Weights of a small transformer language model.
Size: MLP 1024 squared leaky ReLU, 9.06M parameters.
Architecture: RMSNorm before each block, rotary positions, biases on query, key and value, embeddings untied during training, paired heads, value embeddings, an embedding shortcut, learned residual scales, capped logits.
Training: a variant of Muon for these matrices, 193M tokens, 6675 steps.
Each number is 128 + 32 x the weight over its row's rms, rounded and kept within 0 to 255. Layers, rows and columns count from 0. Numbers have three digits each. The size before them is the row's rms in percent of the matrix's.

# v: layer 2 attention value, 256x256, rms 0.268, rows 135-159, columns 128-255
# o: layer 2 attention output (transposed), 256x256, rms 0.251, rows 135-158, columns 128-255
v135 095:093117194090173093175101127100091163172148163093199137112163075072140131155143135107115079109110159088116139126164140131127088104103098132087109168132123062122133099094123099126103102080086161144126109154115131122104180111118106080122120111109100116126146157147148113109073176133078139124073126078163102146159121091107154132072117091088119174101136180079096128121105135078177125136154
o135 102:148200157131056187117093072114164148097102099172123143101139113109106122116069150127141163158160136149105096118171105152142191132151101136172114074120129124149164108177150127138072137104169126122185143122150063032145143094102040131149098117114070111144163186138150154143093119141119090125106106106158144173074151137135074114165152124167175181117162119171191100158155121160127170081113
v136 102:077164064086123167132106176111128171132139136100183140119197117171147124085136155157118103159085149121069104069057126119129137118122102113144127083161137152137120142084150175145143142127119166184107093156078106123123106183140153129112144145122180126069173120139100118134112108118127147150116148104147071096097145070151157122148137190056229121147157159082110092089118092127228069083163
o136 114:167121120052067104183117135125166100128111108100160154143076150149166133164191111061131129116131124132131121231163180117149130108117129194127134114105147102155095066090166105107111148095128088052167161127092153117114118154149150144159127150170092100151104125158132146171148141072135071104144086127182125158166090109149186090134187108172138156101139106109114094132111147151106164135152
v137 092:208123170146176106120129111167153128143113075135113103106103139178176129149147096172114184086127118185155098143134093128119123173163143115160164107176107093177136081149107156098162101083098140198132141117103139100086093164113098132135138148180057120166084103145127183151136133171088116146123146078088147141127116058114114101095135096053098136174114079095106108136139199138143147142111
o137 095:117108078117137144106059154093135121177149167153124131128174121171142148086100149129120074165130167140140105102191154173110189121104152128133093120118123084067116110139085112108120109066071137145112072130121142125122111124138166173114125099057172134116164130119101120046092139125120121174159087138143108110144125186120121155187094121196127079159158106142153110140125170137113098047184
v138 096:150159134151153157179119196164117099150110115148152120111161103152141081127034117160092127158126085139069117105117104119156089150072150118167122156084119145097173140213117122105130185128134057123135192133185150128146067127130120111126123140147129167103089088160163134104106099124130109138207121155138151123128129063096181092080153139118133142138095104152152145137065105120119155161136
o138 103:094074109124097116135184092137189129163170133175119124177140151132125159092216095107134097114107143127141114127134141058156144101101097189085068125075110150118164180067101147108186143145065154162166106097152086134128073122207118149113096125106102124142126139140053117115136105122139126081120157169105060073143104127130114143098134101118141126095155080103112181124166107122140076128139
v139 097:108139084113071223134163113085112110152085050136060123183185081131124134135163118180129112176101097130127124171146164131114143156204144136164159148095133104094151165076108080127167107143070196150144152140112130082153123112154130128101140110133133136129134095078104102087124117171108143148141064106101139070149134124113123093153142133131080216091107132109123061136165158132090189184172
o139 106:113177104180135144130105187085075142096053189080179153124140144135166182177143109159133153081159098139135133108088079166113104129059110121083094102088130117109105101059144099168134146084091110099149100166096141125166117137132120152101123181091128135160155089155151159174133130078151144156132181107126122116151045194105134098068157123106110118193173129148115132061104109112132106102103
v140 091:116157120093105129153108099122140080132148101129108093098115199148116074139134166136075106162102166142181101109079132128140123135098106134099144094111144077180102135120132169091128124178139135112073181102059129156147110131050075125102132118095155129127156151139108161078176129111113069075099148148084115109160176193125160098229111084171093060116136092157075140095109081074141149132147
o140 099:140160139102111103099205113109200115099133145081173121122095086138135185145131077161180115128118093099144170129147147147112119132153087115090092099148171209114172087148140127131130130068088142165051111132140085160142119156094091129129093150062097135119128119097147084149135101173162157149131074096093145129179107128085163142100159173120102158063132135143145051181151126107105142157161
v141 093:138065121142085081095089121183105112118144196144048118067090156166088141162138135133137199142122155082123157139094126161118156105195151136115119089131152122062119089128163114115193080169085141158129164108146161155123134106154146124112152067075091211110141132089133095104130152134093066129124206122087150128186194115149186165138092169146072150135122115115089085126145150090156125077165
o141 101:113195119135149156148116106094143169102062113191204158179103112118154098116066189182101140099121113136136074134141095148121153108102134109114164108183140164088108104109137184159138103108129144135144090137127175151116116160107154125084096189108218113142142114124098079105124135115132082110146105143068118175097062131103109187105139119130141108096127085130143174124146173124145128127122
v142 103:119194165170132150090141094125209130142132092122168121132140185157171162078132140134122114115120140098094186133150120077156160107123078147148201120085111152177082059149138083140163094178096105127138145142126070112123124123101111134139097109154084138166078062154191142145141093193179186158148124138156139104090120142122110126119107106178141109112151086150201055123132136105155124136115
o142 105:108075122101159090111077148103134104150158132126146107084144120126152095166140116140131122082192139059075128089120060159139089186085133146095099150138150102091096156077134120144137092094147141091109136166088130119125157142137150157165156167094139132106158104150129156100108120133089166135111131128154189135154181169074129038159141159080095156131108130069058166159128131179147204084197
v143 098:114130158145116137113134117171126100119155112125124151083130140141132166081137098162132156130100129144151121119116126114109093132104114076161090120085080090113097152094026155162121086081082104144188160142124105141115066092146125115135152130146117163165170104098104124105196146200099140147145129148181128139143120103138110073133136115161105071127068178085143129162138117110086157123114
o143 102:134073136168097158139158122081109092151069157137131167142105153129058160162128130122141163096080106133164151078098141059132124113107162117081152111174091101115109120138144100102116097108121085117137159106107100107138152178132178109098110118098207101129118193150053090150132110144098129137121063099073120133140144161146100101119130082140122191121119138088103210120083127129123182125134
v144 092:155103111120151125069125111122119133122081055097111135135135122106125104134188154147136134098124154127086153143173133148121130099123133091158157154136142113123149100140034241130140118060126132143148169159128132087157155097138159170174121077121161119077188089129067135109175127158160142112148087146084178150164111109120025120178097102159060124181128153130068131161114099168112093099120
o144 097:122133072136146171117045104120119107159145166123148136117134175190071121098111157183211143168115083118157120110090125140175116133192196137169117164118149125124132079156142165112103104141167117127105134083137119130163147109113135084146177121106140037145110138046144116200102136114112129135099114087160146112126125185127101107193123099148251159111076151161162148128109058116108183106158
v145 091:106104056118171138114132148103107166178133145092167138153176085092184121126103082153083169102158134118107150129085102116141118115128142131121083237123113148137174145103078080097145116163132141144121153193148108131147128198081192150166157146121127111116136131159180100121179143164101065119089092128069207087120122121094075188124087123093094110100140151108104105177148126086099111071100
o145 100:105129152147137168114122125078111118134084091076118106125096117104121136134078122161118128175109135114164070106127157138119151140166146176120079069116093132134105025079161119137068138120179086183082135132178074091139150064095140134139119164092126098113106183133101094108212073130122139147130177149151098165080123170159159105094144091133131125144096134149088166094087054119138148104187
v146 096:100108138136186186089151139172158144096113131066161116114098116118116135135116059198143136157128122179142152113103091112078124103181142133096138116196107084136108167137148079144132081181101129162139143084160155164082091138140135061163172091161134095180149165162156100139140154194113105141142040156109102163191089125146174115124137067131199122154180200194136155128143116099141147123088
o146 104:109048184136091152130073122141130136112121126071088133147156098122074113126101125054154154122099080181092131103086183233121142107049143139155109106137081139112135143099139132112107091134129086159155126111129180100157110095100116152113056115163183158065188175138115113102138102124121078125167165102156138092139119111143079094119110134185125159125163114114111146100119124120121134175135
v147 101:120094167103130137153084146183121086138116097102118075111125137163096136164089167111033124133115089111169084087101095161155167161110123127141145137150100109037088132135044123120103120163139107133115172137152178200118147101114127101100131204126159116118059082134136104079040117155159195125096135098120124166163119148146102133137133080106093051134106119151066131113145112108141190212118
o147 105:131107104085150083073129141164125162179169156105165149153126128068098091141085131152155132124136137099113165119125175107169112119116160143088125120125182187169210158149141108183129119125091185127122132148142120058152091133143135146133097103080098169178164115065107075133178109143073125153144089118080106142115174103117133118141161087165170190107107134096187145100135140046139165109111
v148 099:035138113141133094151105102126111078103139183183134102176134167050101117127150149132166092117139118138146113123088051079153136103157121105120125116142108134097185141116128124142135154136131130143121143148113102029123132073118171149142088069161132095127093089128158178174053153091108156132132141206195138184140198122133203119161129098123151196032121066109080142107112139154115191144131
o148 106:158160128114119114138120172104120155133136093080098068151087174106150157182176126162112165141110144174164108129087133151118155081085137198146100124139105137132171127122171174169076091165123089132129170138166101144126151098084105169129113122115156109107114104157171093011192136104183134086111078156120086132077126172120100151161148114065075096160129125127120108070141178146127089094110
v149 097:158158089143112192117122129103135135146140101087148187085098087145150138203155170163120118108132177166091106119147172096151170111106136106126163083119094119124168067138126188090145112104081112139109118206076101136152173124154111103141120178151145152162083094184167117103104075120137176065114116152164144151090149128157104137118081128113090131141105081124165223176109081180150128167087
o149 103:140072179116171151117121163100187058134191132195157097069093120126196176108112095146128124124149155106125097082147113125147100206157149115144140105082161090130122151152084110163121194154092105156140100129162106175184154096133099112124073085122042139151104141121157145154125115126068125153113130088118150149129110118142143109098129148112157104114121162112138133146107079147115149120179
v150 097:094170143108094088106173161086114138127133141046096107186145169140142148133112132109131137153145192110126157149157107118148110128098135100123155113114133116149137129095138083125110076095093120133148160111108118090101115107175117178133167129110108193092149124103147175157100159199096173111083126123157153068124123172103101182100157134106116062111140142130093111121149074186079131124142
o150 104:116097094125131062107133157187096112142162121156098202072171093128069050138073114152105124117176115135098068172196082170111114151119140141127138096145146079098127107169097095179126085135112195155164133135150120140131161148209110133141108117159131056139124121121120142167102128145152140143125148121149142181095165088092095150100192142216110110135105139111196143052139169127128102092145
v151 097:146134161155123108219091172118083116110141164098091140131167098110101129151116141139112130128168099145097113097146107147101181119104066143126065101082127166069157149113141186125152066114091109077140091113098125124128160186196227107157123144158148112102084100130116155173130169149125146187176147127103210141188188110112127139167114195185145128166121109105088164132164104158151136092118
o151 102:075100124117108035151046126162075106117143126116101129185098139119138153106161106152113140120088158117175129171105122105132134154127115136079128104109141112105129105118092104073109177112173091146171108138158178145114143120067115123107078091134106143093103101078117107129163124094096102103131084126110145173092113071137217140168123067100184091151080134167162160104154151115134074095155
v152 100:094114131127127132109155151177124144134175109103136149048126050167161088113118154122164126110142118170123136129154103123160133088075119098143149122117132099088140161131135052078129122161174134120100184087146102121167115130134127063133144142085194154079133189142117156130138170126144047109093147170159110140120141162139136111115102092155212146138166142072099179129108104109106141195137
o152 105:113123207098071126109156120140168107170064050117072115192170142087129127134115183102194137133077136118115123186160147145114106112161127114110118087158124142132108111089181103149109124105124117210139151178123142121114124140110137085085170054158105183065119112146122116074082121159145110113134098140059097105112092122169158165099111114150088116081068112129137131216123137099123113150102
v153 099:122145118090074162148134150119158141138204187158146143081144146079127058143126155107090078154099122097065136121157144162157162104138095120129125127148107124115140061113139137058132139101139138139157144162063170148113064102141131061090104198191146127130063166107148162144109060151074110175137157156090103118153071127116183105119162146137167138149177208119156103110121082167107122088140
o153 101:162065107113084073178166126153175134135112148102107175191099130164125125164189117140065056130082114131155135157174110103095104096140120120119124127124081120194106128097180157057136180149128134127106095165113129144089147162109119214094140137176079169099124127126166120184092146147171121164134156145118072173136180120148144139130127112092151154134163110096138073117131140140155063132095
v154 092:132103144105123106126143127098158138125204111143057098154194129127143151109196155108105137182140129149114147111134178108082184116092048082165133084168149087122067204184129149143146140095164140132116137102119112125106153115137091135133100147224123128153057119111085163131135171102054153150119147148117147139084140086175157130119170143095129106099181184098164086130175106126089106114133
o154 097:173163030089151100109062141090062119121092180167159150094151101134132095177098128142140156106063080099104090154182074142047105144121151115141147163104164110132107104131135065137071112134122116093152183093079174085119082229086144164133134097106100083134119121111122171131132099176099138139131102052079097130171109097112130073109137203178046159111114194147169120119107126111137136133166
v155 102:176136025150076125089133110105150142141142126144142090120155123115101134165094102131130143163130127140106136116142170118166108118119121139107120139100104170131140129211139102169143030175209168068099143145212123086141113138158117128109095111154155157111076096132159141134168091141116192165172155153215111070141147138171191134142190123128127140074091124095109072136077044137180200154080
o155 108:080091145110179097078171169154111204119140103123156125171187095097175064124125076155093118119126112101122131108073120148122097135150070119113071119132114120108075185171112124115110111143110126159078131121083170171139120149143090121117092114199152079128097164102124173146171131108141167061097136105135075159104133105126160166130124191028074147133185171130113109141154170131092143148126
v156 095:103169099207114114128150173095174140170176097090123129104134122175171103144143099106097155147169144077075105187118153152100175189154096140129135094126118129137119132091125065165163147147138091172134129141118127103092123109083100095163111106113100157083119183123144067123135138121105186156142127192149147177093173131081079145173122091097096092168152142033090094108152132170201130142082
o156 100:120104144146141111084088168118178086133172094137120117128099065161149190161152106143122126172100153125151156131112137169171132119152185147114115122204131119171134074054145096165096117154216154159079157152134112116120168159172138114113140155149120077080143158055082150131107138130157205140087143101058126124109136153144183079102163119186127176148099091199094147118121154170141120116143
v157 098:113127125144141152114085200132112152137100085096134147191124146091106100150176098104139086139094131123174073135160098136118111112135155137151126100146146121061155103136143086177114105066110113137192108143091056160158155170110119149147136125124198090145092088117109120199099122110143105163188124122209098129163132152174133066098107143075183110122129103081105102104097112122139127039127
o157 110:168133116166141089161093092136122120080150156099143138135129084144110171120182117116087122138091063150136160132133151153126166106069178109125149126190135161186173128165128208141100205122146124110085127135117106159103112093126182202155097119152087152112127094199188128132106160148074049158135124155152133113066151121122100088108169094142141139137153118124166118122155108120109147142141
v158 109:060099135155126098103150066105115100207141098093100147160138145093140162088137075097088103136055149111123143153112124134120112117179164174086083115144146137066133108066150117135107130115083161139085047117075085114064147136106167113124117148173138111134151169107136195167139163138135145162150114141129113152160094172135124171080163111096116168090145070096126147149111146098070182125134
o158 115:158160135119075103120123154154116129085153104100116108081150127119140108108047150173147135131147130154166142078137102133155119094138141069098170117126129089142115138119118119191171119128165160066154130162216117112193112145187125128161161124117161193084138113146146140121075146225197130170120118095178146125100162127105147040101113145126162090170122117193116047120124119127127118155107
v159 105:133154101162118138120161177073169176167082156088110090125121101127154078115133091112109182177136136223105089134123143211092086176107130098069126166071129066114117175134117099113085109128119100094160112142129131113108060106134127143157140143109170159118153189115122097105132085091092099145095154154098115153107136135131098116131154121156081070195110166142144119133128143138134146117101